Weights of a small transformer language model: MLP 512 squared ReLU.
Each number is 500 + 25 x the weight over its row's rms, rounded and kept within 0 to 999. Layers, rows and columns count from 0. Numbers have three digits each. The size before them is the row's rms in percent of the matrix's.

# layer 12 attention output, 128x128, rms 0.0513, rows 51-101, columns 0-127
088:468503487482509501549496479472489526482507448496494545560484504466511481471464565531520508493502482470463498507533503490507495529539499468485509548470494514526529524518509471525477490488484481511502523521486478442516482486453483510525506506509533504514488496499489492488488459488498497512497531499525503483507451493470496510425469476505531489544498559506536469472497518551514497512516
093:487509519486501493530529510498540483514522489516501508530463517508522443493481484511528458511468536480514536483491453457532482509515484514531514485484506476558517468491475422500495477507525465496507475507479495491517500509485459482497520507515511456470512478459496528470499518492501521479464481545495498488554497532510560514577537515485482484513501473486516532522478502471509511510492
141:490488492496496513517491497497505528515520470494487498499526522483470506489519516515510482502520499487494507483486448512498488481527485491549508497505504467513511512509473502498521503516502490515512508505485471530529530522522517480484549510497525499487475479525511451465494503536491541502498549476402454455480522433493515550499461455499480448525475492465483551473489556520476479461507
104:482514497490499471509508476459464505503491502503480507530471490425518460489525493463507499483512503474473466561514511505513485481530497479482495470515506513517481451509549505467468501503553458462515482470533512474466491471524480497484518448471480512491471460511516534542485454512523498514473503477458477500501486530532469527488496481509479490533560507511499479530503489460525504527504
097:510490471553451527556498480523500514471485485526553502506505516458524513527490516516492503489441511490518514508511494515499481490539489499510512497437513526484503503536516522530497504516515530512491528504497516498517498496435522507509516507489523471526502504499513482496508513516538542489573495504471452485484474474482477537524516536492516464504481485502542573496464534491541525468491
090:513516515536432504452505463513512517482529471518491533502485471527493535499514491510477509531489517476485518533505491515525484491483528484535474551514481537498502492521529471521488516522542512519510506469458453515517499515493542465499479541537533520462499467517536473479499512497499552485488474545520483539468471489534505524544496536494519531507500513459492495481501475561478486482505
101:487499521500498534532530534505543492487538444468526474497525449469534515514452504529538498483521501469510487472510502507463513465509525496527508515508497524520515515514470492517504488505471484499526498500520474498515501493472489469520504517496494517464462491505547491505527511533481537517506509513500473522526467440595447508531496453521490482497499504476508516538485531540527479472499
088:490558505464516530460491491517503521440477531477536480500482490525449493508503478447478504494496513499477489501487504504503511525492482497519514490486506519508504517483507480471445478491477476521500502518464505510493502564485510483467503498503483528489512514530514449489507528472534453517517540541537568505486521482506530526467485484526561544484485468456531483474505538527495499495512
100:481486507469459510547507507530507530467514499519515539505497513506489529488502548534516514500510500517492516478498515529472533487506518481521505478534526498485507553503458500544505507510532525534479517495479514512500482486523497509502534524484515544521522543513553450493478454472468550487453522508473499426510470486501505513519525550496490504513470458504506541498504545520473541479513
118:501470485484518488507536513492521535494541486547469483492468465461525470473475508494506497478496469519547510502487460472467525498516518533473530479497509472500512564510454508515500481469466466509521504460458513513515509497484540500458508497507506550521523506513533464511486491463492504471471516512469523484493552485484511548523485519501451479497536488511509550541519503500470469463520
102:432548474486524491492482524499513516521471519512547471461492533468495494549515534483444455534486517518516509473486513516517507496499484478508533497487499472471489487485442517486504497477471488520487561469496486482497495535443484465516480487499523516504511517480513499502492459503493509474530489459504484495537486443510531505479499478519553511497487510470554473530474540498487477494499
086:518485485510503486508454496490490487519457428469527514513528496526520504546505514514534518504548507485509474468505512542469526450495519506503489530502509490486488471511458518510517520502501509484473484556491513545473546476506473504498531488519477492525495518502473531501475492535492460512474471466513431501509461479509453493513560502498508495464482525519504459503494504476518496562480
109:503549507511491488543507480474473482545514434477549492515520496490491488534457468492478506542498480519498502506487496514504505516534502490499494530482491509511522514506514510469482487494473508517545499505470472511525529481513508481469545540476538507514493466515474492480490533531467471503521527503462516504505501512502494549487463455481513452558474534479513540463436533527514466492522
079:496543512507495482475522485486474541511506447482541531458512508525473491479464584474492515493526516490473501456535509503496505463509495527485477513486484486539504483521501494530509503514469474479507477513503501539489498497511506509463491491495508519499457473538493483519498471525524465522492509494496485506566513489558485471482476452512496482538476509553518538463525556529473509504515
088:489469488474490522517516513482507501486557484550455528523469495493523461437518499513520482458476487516485509526503471481517473490543491473501491523495530508518544481533556503486505493495524520529524481465504467476467492521503501512526481520524512507477498481560475484505493485518445513472524504493528519516516442504512492505494472508506512452567467497448476485486492525502500541502519
109:465487518520485498522490538464537489489479503558477503517539441524531530438470531532514503493495506488540476522526450480504530511490506466492502458489542475497477473486459496504512502504480514557502551455491470489513501558468519460524465525503519514508496522536505492488469467528506501480499454502510546502498503503548509492504494483513510491527505476470513483514515515523469515506480
094:490496481524476479519470451522492540490478507467522473503469547493475526501508526529501573451485487502491497500482518509472512515472553483476498495531525509500492501492499471500476489523483473494538515495496489524535517533513525466467465466486544524486482477518509503491508477500473531443530471487499479458464506511529498559494499521509473507522482499564478546497525530472490493476459
087:506509540495541500519521519497510499444519486534521480498519470513504498496518488511529472504487490486483480527554495467492521490490500446520481483487526452512515464506500506503484484485528462462499528479501526510561488493482479529516483498478473486523461462524497538513512484516518490513443498509456529489499496528561457454515484439542468519544502521530489495489511473459477490523479
106:470494511452518457493484504542464493516465504458524477459485498495496502536527519540528520451510497503519454492483488509507483497479497508468497533451479505528519535513540527488453478466534507491525479509510460478476506502499516464492506535482455471477489502463489509488492503477499484512513531501455487529561538486483511510500479506499443529483545459511507491468493500489502541445501
086:515484539504523482497514449516535485516527492474493466511504506515514480519527495483492471545509506497572480508533512520455482524519501508491521496531524487453509508568490543475538460483502492483456496510511513477497493500482492552543496508497440479510530496478520492513509508466462508563502487488509510494493499544514477483466532492540537515488528543501549504493491525484520481513467
107:516471513467509520500473490532487464503510526530506511492485527500518480482510543497474504515488473527519459510488512497472524498508485504467545477544559485497550523483521532509529481480508480498476493463521520479475476483488491500512505490506471503497525504506483509511529530498539453502499495497551514522519473584545468446474524512502508529522483555525481457500482489471489558535494
095:507487475524500547468539474547517478537477510508575488496570489514488511537517528527492485506473520533461508519500515512514504520511522521490516489509496480510496494468521529541496514523507527482474507499506492493539515449536483500486546487506537480495475528483500522533504550512485535500494488484433472464471486489482514522535500479476462473510548496479520499466445486520491510503501
084:535483477529503506510475492471458512491509511474537496477486509474538470474480545518496507438541470511495498519475485490490499510483479459509476501486505496544517506503499489474487486481481498517536520494446494520480509553486505528497479494505558482490511437486476478504482467531545520493536531464516510583512544503547467484493475451512516499511539483497501507471493475515503522511511
110:523552499536489490499512474525530483522475514460506470482508488527482449550505454485485488513522476508509482516540511486482512519525544478447527513544527509469547515484491493512489441461504505475468542496494522495502481502502511505485527485539490502516530515492454497531494455503501465521481501510527534516511481543571487503513482473523541483486499549502479513475472512498506487541493
112:508509496493466489564496497515514509478474480495520514494486488507484545517470533527485526513485475555490518483511502493462494501481474513496531497530538473481533526517452499486518482495473483488458509485533548494502522484514488515498464502489467513550526534505520556510515495490462550527494468494490480491542531556492471510483495519471476481479537531566502498546506492470514524531468
131:466518493527480484506457499483500538489507478476499444510509519516471550519493519519551541446544551491490532510494529504524482497473486507528450486457467527506465490462526445525462544548505484542536496499495483535518548492515550457489539536479517507494503461505500503487494526494515504501487489516516508494522495521488503474500486538504487497505515515487511523460520510484508476487514
107:450488462498513540501452536517469508506512503485526491472517468499509519532483556464487498488477489501495479495548490504528460495531524517489484559495486526503501524512509460534468487483503515508493489530495481505515511518468548442485521489445513529515478488505484479513474472481559513512533499466485496491459508445462519534504491497499536529507468533452478477494505482496525491465493
097:499528504557475483490516489503514487475484489457490474486522454532504485494457474528518519422513478511526496529460514496493505489442556453490484505508523505498446525459518509500528513499519487476559517508513507481485503498508533498472497479462519519526478514527521497531491504494520512524441530504497475489505485538480478533473511522505481552463500502523494540480516496513493536463488
106:518451517496488506528485467472488501517547523532479474511510527468493497518514489462508465472478531499500501517536445463508473510471494548469486500473495515492502472491507494497524494514494490490472541433510527542504523504516505515471501446500475543501505527486486516514475487481486492473507561536438503482481482501503491566512477512527498497496512482493444489515491520534517547465530
098:457511503467522450460476502483512524519477547515525469504478492521499561563450495533487504502505486507499493461480515521487494508541492496524501545503521513495499503508491495500515462524482517529506500493504481477468489475468481481505524524489495492425508468517489496473496517529513490547474499459502471454497520428488516524481506500530503454496479467528470492487519494539466544494506
091:431534476525532481530457488479437486494494542549485519485558464506515487495478492500492495481531522482483493523477498512528522530460487484502468505468504536476503493491518474481499513506488475515458492495545502495503429476511464521512471492530532516503512501466495496520516480509466465462486491513513514480497488455511535500528482484523528462504554523525500477539517504535504493465502
077:477503559478507486518504523476458526532462500553497476464485520529483482454503486494478484457481494505485440485487492432510457529510539473525496516509512504526489477498492501474507493512499528486516513506502509516492478487495492474515506490485542496469489475516500440515479464495485502476471555478531484484460495517500508514527496554478552493516508526510478489549467516559535487502504
118:551475504503512537509514494475518502538554498532456577551517520465520484488517496465537509541494479486520513503497470456488502453517514515502490511512522503482503502503495502534484470496533484486530472474489523504483456503524536458486527489496470525477495486531490485503461483501514496490482483499512463477456460522472514508497531534427524504512494550497495505506464517538513519507472
095:453480515493522484510487480512480467528496534503515497495491532485499494542493473501502463528456452521479458519491513487453509479481530527504530512566545461476527522518486513471497453470463476452474513549513538485511509475497511519508490485484474484503520532508514491543526438508514504513511468478489478455454484528548484522499517517530468505501461486501484504531488502510483517504479
101:505499524508524504544528537494526476534479474522505474492492510513477484489495472526475470501483470556511463470461485486464541537519529497470521512506516484475532543512461528518541472472484506454483496517522508526496509468524506534487530456526467491502484474483521499528500491521458495493488541483509552498500502500470564521504491514495507481448496509458511518540459472501485459527483
094:525494511498528489517525508506512489514478487434486441493453435521494519508536508477483479469516531488519471512487531509507539505474527507497488504514517513505468506492466497483487500546516518504509501520533519530510479485524524469441525511517481498505476502515448495506501524499501465479569537507517507529526530511506509466438517472481517513517516484503515490475524475450499453548537
093:521460503476499485473496481528454535509514548541481495522512478497498503478484497496500512517510487514476461429522489473464509485499471495505494511461461494492499487467521469461499482505486511463496513461473493472512498515507503494450554483480481533492498516518525438487492486556503457453512507482462477478492531510471506490537524470485519517481474476517472520496462512562479538482478
087:509505485497470506481462472475494509462482547517515499541546492500517489489468536503491513484477547474510501466534480523529466496480499519526467490492499496503481483484504516496451503523503500492488497475498464496541502555494514480451472523493541537509465510473516476487510530493464553447543492473486478502537503489535497524450507492506486519499527487554489519497470571490499537525475
084:453553527479506459487479506492488512485525440508513514483496498502456497502457521474500514480524513478486528482489497483479503522535502486525501541493503526481490513510511521547484440490517467495497521512517477499503475489531529492464515517521490532466512470491503501473490487484516500503495464517477527501571522509474466448531476522518514468464467468555531505462540493546478545516488
121:491474526488496487530497498458509493465511493472502497494499471522530471474487468536475462474500489494517504470513473485480501480495524485461488473465503518476512534471500531489509506485482541491496543476455509532503480506527523462484519525485488515483511488569519462491473474515555465512465557493519502519505460478525546515536470511496563466494491521469457512501466509503541492502544
084:487506514485511522489525506509490458490513479497459455493512510518485525510505452482523454521521491516534494450498504537491534493471500461514482504473504481514466502506462486538511496525487476520489529475486487538536531504554548483501525507497527514486500493516497461488462471530493450504528522551473500518539466518507526474548454508512493487501431521497476487495453487523506523500552
117:485565541474536466487496525469539458488503484494535462482480482551492547550488440460474500495546510503509520506502516502503490505505508467495470531496483535500480509481503506525505523516514489549526514510444469532506534530495511456490477552482513504488519500501467506472478529473500492493477524502505530496544567498497531483478487477523482484488524491506480489503539522485490476495523
086:501503468513472456497500513510516521540464479513515472483536516512501505531481478489497511480478463507487505506510514530487478463479494473500483493499485515445519495523508532494508502480528517502482545460516537479530521481527548473445524495459500480494520475526498508522460470534522498506513532500458531479528489506540543463496489479514487461488493442509488547454471536498433469484508
101:520513505541456518481488455470490543498480485470513524465495476519472491470440526496501555449522501495508530458535488490513492522507506488463484516508499503495504504495474494500530517511474517486502514511492498489495470511466476505534534488500495499509467487475479539512520502480499548484480441519477503511583488544494552473540479498532472489536505475542473455523529501510503484480504
099:462490500507471512478474503471506510543465559482512494477467485498513549498503553493493490537491528467488520494504486506525467470480462513530483509479509482515520489497524479476486523518506479457464498516548505478448494481457455504530460470512502476487511495479461544523522540490462498521514466486505453489541505522501472494508499518507502538513491501537526434510486533500504541493463
104:462518501490560548487503520486541490525511502523456479469540500529528489498517450493531446502492534473477518487478520550514496446533496489536478511504490516515496489534540473512497516546568495491516503515487466473482483516484480541488542491524507489531506550500503479508511511472482506536532471487490490540491468517491508524498456508491480463536507483503496509526476488529542509511507
092:529506509522510521509494444530503518483491533490500509520442477478519467488527463470557499477488490514534481442499480503494499517496524498498511513502478493506499530506484485509517481514470487513519487475485499527538494525544533455495500533491479473505488490545501456463477495502533508435512554530509483490485494477541448477445526475513488515546485533508534524522488513510506464534521
096:507493496469512507506522514438520488522505492556495506464544417553516480497466484524495484493521483507540514503501459497473506487509485475536507504464478542522485487498499500517502499496523523549508468480433463457496533534467523491491513507492507551468531479521513489504501487496523496504541524498543543514501495483501514480497534539535477514486529473467488505531489510504510522532521
102:514473542471548441499511530481514459515485515502469511476516472536527482522477505456464439520523494484477486479499508514503490483501540518507473533497466529493509467493542494488499518516530519488553524504482513481524518505495517490510488484488500484511476523496500498517445487549509519470535451530478471511495432498508500518532490481517492534568499507501490465475484462496518542482489
104:476537499507488489466485531479514478502493527505497518462493498494501510482487506499464486527564528498466491475478500537519512492494486497527480487484464531497465452484482436445473528548466516494485498482502511517470500518467512458485497479484502505505531505494485463460489490468500457498495525562498499526548453451544502441494469506512490492499468515478524483493485491537525463489499
091:487497540439517483479492528452515522530522489516519496494525520497525526465495464498476470525504446525532474498519472489484492529533503492505516522542519464491546521550489488518516483457486521487532509486498485518485470484525494500495556475475501509506478485509521492498494462510462461498477516531445499449501477507503479481556478475495515495496506509534518525522479483558453513468477